From a checkpoint of a small transformer trained on Wikipedia: width 64, vocabulary 2048.
Each number is 500 + 40 x the weight over its row's rms, rounded and kept within 0 to 999. Layers, rows and columns count from 0. Numbers have three digits each. The size before them is the row's rms in percent of the matrix's.

# layer 2 attention query, 64x64, rms 0.569, rows 0-63, columns 32-63
069:485476518487528497524512566543525547465527431497471453503558471447498533478467557463501559516487
080:492521473511563480504462464438541488479499392489477535502490477563509516532471521532527453608567
093:503583536476455483495505597504463516487531419500491559445492510544525580444507441501527460549462
118:479483456525469471467493520423443454574553531533461476478498543457494526427542540487473574472512
058:473484448482501430444494471399510517470434423501488503522502476475466418565484495505491527491548
088:555589453456503459449562536464547526438458436452518492505531552508465468528463478543560509532520
083:567514500512520460495504527560556544499456402458500500449520463530522545531472509530531496599469
104:431547447419571452489523544534504521524544501547529513468454537510530457494498438433579424533584
150:523435422510457499473428570454544476502490491536468441470458507504484460464536486550576488545515
095:538490556528514505486478555489467470456497556519528442444523506457443515407492596463481554530589
124:566532496462439534493509477451505503487491535567473532481521586534595491455452510496555519466426
105:399506542463418481498539472507486449504519515462515496473517470474432430461513553484451532490443
097:509489491534470468464450486425514418512536569463545435411538421477489493495521482508480449482534
102:517548512454510466427539475497520504526460495491489489579513491529462529543522475527587597523570
087:533506513478487523532532540476501493527591527518492502541495495476492533569530514479606586448557
122:469561547462474486506446594484475510505536513540527487512529471557541487467485482467532453459500
120:521520502466506495512496545461498623507538539534515553506516538523516479536512478515565453457463
097:486533532486480488478506472429500451576490434524492470524516534495412558522468537500469514449486
090:542546504520471401521514550460471524453497416516455510486547512521507548436499492476522487524441
106:489548536575525487497429463506482493509483356485490619523552470475500501471540542504483492450523
131:507486398525471514537554535515453567527481476459437426551463513542566521582532428481503518471486
148:452532507506501490470412568449545460522522482565515547443520535457540513420475539456510487496506
108:474471468459412491491523460485483374501557506482469525482480526521486410524518486497466484513475
097:500463546471513448454539510466547568509495484580514475642484488529460466496580466535596539466477
102:539526525490458420477567489449485538474447489480505485526515492530468480473505503577533534499514
110:456496470414466466550473515486505460568497525503531511547467492490505500543509485465473485468482
106:534545445508502487413503499491523457483489521546502497516479532459495562485553540454539508481502
106:469459494483495513525427496457486519489514555547556555424512529455578434402418539517457499482449
089:587499565483468535507550522454495540432458439516495445464573453507461525542445556505454533473542
109:484496533504560504484442529453441602506573476567457538437491534515550507499485423543535472553514
101:453494492566504436501492466456554495465416499483536544517561575579558509497505519590529519473550
119:426479511505513412532601457515540487500414482481475452557480453528465503593534485508518534513552
105:472513500471516460468466556581497502535577510483506482545513401563535538485552512410456479465532
058:514532478516520545460464483434460500476505531438468424605540517506453522497494403535496475521528
093:478525498495527432521456499547492596479522468530510517505483472538495482567539492548469489504521
096:468507460494557517559424492560540528527520478453444460516464420489514561494513539522491450526521
074:601572508493568428503453540551401495514529490479574539474588462572509481496484509505512567527502
076:439548502512504566446511506511498459479452459411517475493456517462440478548483462446577434562547
089:567498492535477425578445551476506514443491489514474470396472543541484431484449518540495552573542
093:518546543541537511464492465491584464517478483474533532537442509571495507558535435554499528478498
096:563538477446497578519539475505534508451569525411473417486460471491506537514473523538468495439425
097:500514559523494539474481520493478538458560483434429529503528476438465527524521531521512469558490
094:522470569488529482426545474544532531480602561478497521533445469451481490499460412505541506488514
092:480487505490533445512584493545445509513500495456470468486499538499492442602509486515497475474510
096:470477548467474548513551449507491520444506489558473432504505495564476512539403445526468486490523
103:596533541457493466532509485491484505491515523482498481528468473485437510575535471461483534462540
091:518464504502493549535450466400492477527527526501492474582548476498529574451511447477459539445461
103:511437488519514493503492528511511399480523546527507500412452529445487487470519491512484483550442
119:497457499532524509489424461450481410439523431527539553521524460521531449452490553516547498573534
095:560515545520509520515486504480540467436585496545527545572505521433475499465522480513524543505534
094:517553469519559484528447548468492530481567529475540504533527424473501546461517469563521488560512
100:546521494480461509549591531532569536542423513491467475531479481538496567559506483438537529430506
095:470490430470451458482484480506467439475490492527486435568505491479545524510527482446413480520519
095:517509440491532449476592501519457445445561510491451568562502494513445520533471527456495448523537
124:513545458501492488504586449540469510487525575551496472585447528539483509523518417476515559460499
085:438455446499556457494501534547484428499551467541546486496526461473521453489544545447510477518571
108:475474523538587522478569439504536467487526446511471485577486494512472536535516575465526501539468
089:529519552509427591520443532539510519466570506504494501462527462471489431566510467532446486501509
095:462549438490482559480528477509474466517577480501455522529478441560477441444535483487497453513550
086:515432485517482522503436519508442503550451471541492490458533434481481434502634471471450482537488
093:459506528489497570514539520510517522490418413470481422505474546500479548526437532534578531486562
079:546468459475486484458533507546467461471414582468500531550522551497536539531517486446411539512479
089:443482531518464555540476505594516497552599556479501426527462508499481492491502439503475492459431
096:469461513490456540456474519547530407491546446530417484507487499543528438508541476477532522460553
# layer 2 attention key, 64x64, rms 0.548, rows 0-63, columns 32-63
077:523541502531535463579459526411500490515520507567553573469522533430547476426507534480525500489528
096:517498529495529511471482517432550550575408465472525523598511462477454472585486497512534471435527
073:484486459493569395507483568481462480498582477595510435419502499515485510466512485447557539489534
105:512475549477482491504494470443503496592517486426437531485577463490570524454501511544468501497467
092:580490499488515468479532488400499574508504486514456512461463481522465542523455546531504511503620
097:494576522508512525411595479515484509567424498456506407526532475519481477533505460454535509418486
081:549506465509493506532527463509471496548529539437477552522463414459485493535511568528493478514576
103:531495462459496496483488556433503503508471534549495506521488483559447447519505473461475488524565
125:483437570521468493444502525456506428470514492545495610539543559493495451451522519447467526503484
090:502528571508436449430533563426561476532571552506594529467490489552490447495498574484529543498548
131:477559508454547511470462467520479466535491467539594524476452534521564417507469477472584443438519
090:446471573551504518490465497563450538520535577520458471520550503445399527458461501508484551462473
091:529486508457543438500460537460460446460576481602520462483521474407491541481464514432527515519473
109:540575539432499530500483509464544471504517511538478491469489474535453522514480558498520523553566
102:522494528477499552557480522498557479538532483500490513480448454444546481567451506433537514495479
084:475565569494585463581501505551550509507460500523500478461492522480554516537474474455466479574451
107:468461524542478477451532537542570420412536523509465496432405513463563483531512522429544475486432
089:527541499490551585482556489473539528497502507438428466491495539490463486547486508412480451446554
116:455512489576464499425533455529535535506470453480501523522522524472509555508476464545527468492404
101:534562534461488482539461506506536487439564463507497429421527427516507526447461567504509464464500
098:524452492551488485507504501498427547516465365453549536510548524589488409526535467474543501456446
091:449491468478508465459390501481488512536563530504562468505480470533474505448441545474544545531581
084:559551455482468487550548463517575541546525451520508488483459467460427435525508542508455540504509
111:361449481480538497454526484506473447511570486534434493513465486502546510546522499494514486513515
095:409550454423496537503548445503487586520506491506473468560432493385476491545473496546522465465539
111:538518535477511530459437551486486505499546550425432517439528596530431519491554488502496532437504
094:519544444513536518411527516518511578545464494508557501465466480520479540510505528520442495515493
094:500475463455527548463480518446494543481604496576452540506479505477568467429483465490458535512536
082:565475591476580429504479492502492480480503451504416493450457511494569524560476534507479486523530
108:543508506455508538527431465469549596502558494569414518478559520544494542430458505545528550538490
100:497548501485531563534494531463523512536560548554457457508482509535497540545513468480504516465489
084:525485506469403425496558489494476465505502500505519546412556500496512471487450531499550553557568
093:437529499557500522492485482453511489560573471554449444517436514570475511471582409409485499482486
088:449502427570521482484412523519488487553512535494518505502483472506518577511581502446358560481525
083:521432464470457452504506509543562497459590436495501484443541530458474492493518510553473522493451
111:538521521427540443519533505520533581442543482457434505527505481511501436506520436528416566568504
086:485487542574500501472608481462530526510518520494454472578424501447457474555491540460513495431469
110:526496498497525459525454472495598586523534483507500401470514501414549508445518486493457452507532
103:477537467500507493561462478451474514586493482488548494517532445430532494545463445440471451547537
092:603465462554504477468446527461428434424507454502429523528574565523497508483507515499526510501523
129:560479454509597519484474441435494491483590462430523467544471452502444511488515496491485471482430
089:492496461450540494453448502537482539470455452521491488547453443470529466477459440547525412516412
104:534500568462504535563489442500518480467454439466508465481558472647524554506524537447454522469538
104:509504508532490545461409469474524411496578535535455456459439459503553472511531596479533566529520
113:508519552480393531553473484448518543486514493506478446468473448539500441529547460503536521508483
098:507487465537472483428540544411485419554472504519476545442468483509544423480526532539530453505595
082:487437478441546524501497490460469535436424511428483525528471467474551505522467487499534512505528
099:476513512499532474516525545459539588500488468453493493560545512487535469452453464599567496567548
095:479497520532490469510468531445494452456508464485571484544509488434545508506529500509575492458512
102:508508542489494461424509488525510517537482478468463510530517588528568502384463456605558545510541
098:641461510530445489470473496516503475454508488552476489507498512513497523605429554503519542455459
089:548530458539536513499533538448528557455528467472534469467458531482517564414451444489495474555530
095:564550562485495499496480527425570450467549506542510494495438537562430504488447508482529579545501
112:514529463529624462497415453528469484458584512539480549521534514476449483519523502515526467509437
097:514504469473486526471510548458528522513503501482515427510505597495570524426545459499453415466455
119:512556507488455574531482510488569468523527499546499489439453533585471436522470527468487539496441
107:531516525529517491550441508507538502470475529569510377529477508485531489476549454474445481526485
117:502470522517441485493567477513534542499549470526431457498443452475453527452529624558454539496513
117:471524458511493544479512576484504521409498518533533460518571512526476506573522551522480387509490
094:507499511480573477396489487467520521423452539493514513508395496541535491481461465557463514473522
123:555454538520485485483530450500488440504492438508507507465469482511475434424556505539514441512458
086:539495494544498479634547525489485512534484494525511490495418519467622522478512501514477523507497
100:406537548533510479443520535475542498533527505531496495472522441524506514531477463523538542477508
101:521470594455398545510504543472540487533480501501515466485493502487616486504431476530521547477572
# layer 2 attention value, 64x64, rms 0.375, rows 0-31, columns 32-63
083:539453478481420446460500546425527477445536457457590527548509419403448546495469507532472451463487
094:476542451515538475496497516512456472525478543507535566575440525467513451519520539524533500496536
101:448479495448469439547499565565451536492511563516480549474506486436551504416491467438545539467459
097:507550471538457532537517501576482498506470545529555501473519484557560461496531441490464523506457
095:519482535512468520595481538572540552453520546480516619458477510478516473447530505528474491546464
105:538476431526517446483583565476567495515498451544439463531476455578491501449495495574485523533530
110:458476504430503501439548518513453541523427436486475495420478486551478519566462495523519472482470
102:522481459540510517573483486536542454451472499467529507450539472449525523519495499524532580557459
080:455476439521526505537479516524474536509499495485477481464423590516516518547500503484528471505555
098:545447562589483517498503522445484505451510503475601568509566560406547453479509457533488512482514
098:539534548487471554455547524481472507572506597473486480523472521504533567476529443529535455480517
106:559556501502478522494543533481430495507476496456567491539454496479504524546468459483536500567545
088:512450497504447497589488508518449457526506493450539493521438494490494521516502502480496455505544
099:555473521508475533543521583509531485474464525528563507544492497490526543403493525411462412485441
105:501474452535418438537439575500538479508463503570509443464467520483486483458494523520478522539471
101:540484520502568482516486479536462483467564469504516522560504442467489518527483523553506510565447
106:477498499546493540532514554540461459532515465499510488505482467464535498529483429511492525591452
094:441583573479509415582554447510458517513535518489536494516538515569514526522512561526490528531424
090:466529569444508475562540518490459482567439440550485439390509505513545494520497494524482506484467
115:518500438497488504445439500552520515462547481503482524505497450485551451523512457461474427397501
110:461527492509519554446555503492441455570488514555501489555449554567469431561507517521515511467583
100:419520554520530500466498538527473574458511508496491473478516511487542499514419520512475469516520
089:518485466524515468514469477471533476502564483476452481628532516467585491486598466479488509531501
103:504505440445480438493496530542504436472567513569512518555473472487566468526513462484474431485474
092:571486509488530583517563445577512500519481506530437485480424525554486588550464578476467500474508
095:555506476513539543533513486482535472583451507592482502521486513440500466459537505495555467473508
098:526559562479487566448530477497471547485526496464557502587515553528498513489465414479521492492538
102:537510491483500515483454484484542512514492519406512539518531454451496475498504539507484537448497
099:487463436547506532559532473482501499539486497492474466456534542545496449439474483551521462493490
094:487414563491507565535446508540482611470459477504556457542528414451492526485494453512509573492490
102:469410498533456480478524539497437493504502462560559464565560536448484503480474538501483485542497
078:568440517425496519540531508500519555539445499504527535509512524476494541442509474422540467517522
# layer 2 attention output (transposed), 64x64, rms 0.283, rows 0-31, columns 32-63
070:456484460521478539450460530463448522482543537490472531551532547502523503487471473504503555505489
090:520478588495508504530471514530542536538396474506472408485489490559471534443470462512517545504494
130:498559505473478499474510522498473425426517410540523475420506533547499504459553529526492534511492
093:518564474484561485503481457451539519527474539516450425448506509521462540393465476473521529523538
093:487559552500497440499471517436435472460459453511476427468477490485501468443492504448564546500516
118:491431539450443503442421477459474533495453580536506529553494519494519499507523503522481484437413
116:436490466532474521519517494526489491549583516461536500556493457449483508533551476533458460522505
118:468566549441465507534520545497504495478510446473487540426471532462507483438552540491466577477447
082:525494501577491441502495467443499535510512533411488477585508423502475479582516536559464473490475
102:524540501493452493492456561487526478539525470510466458446526528554469544508472557527524570542474
107:565507447494564479465526531419491526481523480529468436561526501578505505493498466525564469476601
117:539413455472514509491549567496469554531573462553503581523503550531519441499476528529521478507507
069:495462457534519505446513518528481573439585493464501598512452442486457463528504474640483511559503
110:488581506448519482492500453516482418460508481548440533445519503543489541490528501474530591567524
101:506516589541462613492506491403484497409499499454441458541565498463484519512501508500486541460530
100:509504522488461476467491566455468530461464502521543542463465602517586466495525430535485438473504
093:539477492499501472464495540474490494464524469505523583520504553548514453540532473553523553453555
095:504564523587561527454454495554507597474487437462471473506446464466497528472523424552458468499523
097:478500482467431531535523506589481483475500485516579519467499560560513501474600535527512534543500
089:407476479497522541478573549455462430505528513527516481540510500541466545499537528502458572576467
119:495463425528535552534527500572467540522519497499546508597473442481544490551571469505431458526489
089:471534528485425515505523491456510405508505440471423518484445485476399538501565460509484577467519
091:602509580474531480434534556494529563465437499525500545441486501468536497456494549494505478470421
098:496399485476507552468536511490491569500467497548573498517429584554537509459478504521575593499568
097:383497530493540474534478516512513477515485533493583480526463410485521487525533462517518454526522
095:463447553453562506479476494505542494485538534481545509538510523449496501583463549502493467519462
096:610527456504502485455481562413482485488476501549425504508469497528496534440533473561533440553505
102:571510526474549482468500502525451557460502488570514502473485508517573462483505467434521492498473
124:433493532494487464510476476519513367468472490469513462468590497466411501528480563479462564480537
107:487536496472465535478509490476502486507569473491410555502467543515503479527501467559519489432472
085:529518486494447550541442507469492511488451466550436492449450500548487520510493500427477513494519
098:492490486493498486508542517521493497437545451554454458471429491519533489434522504523538531537488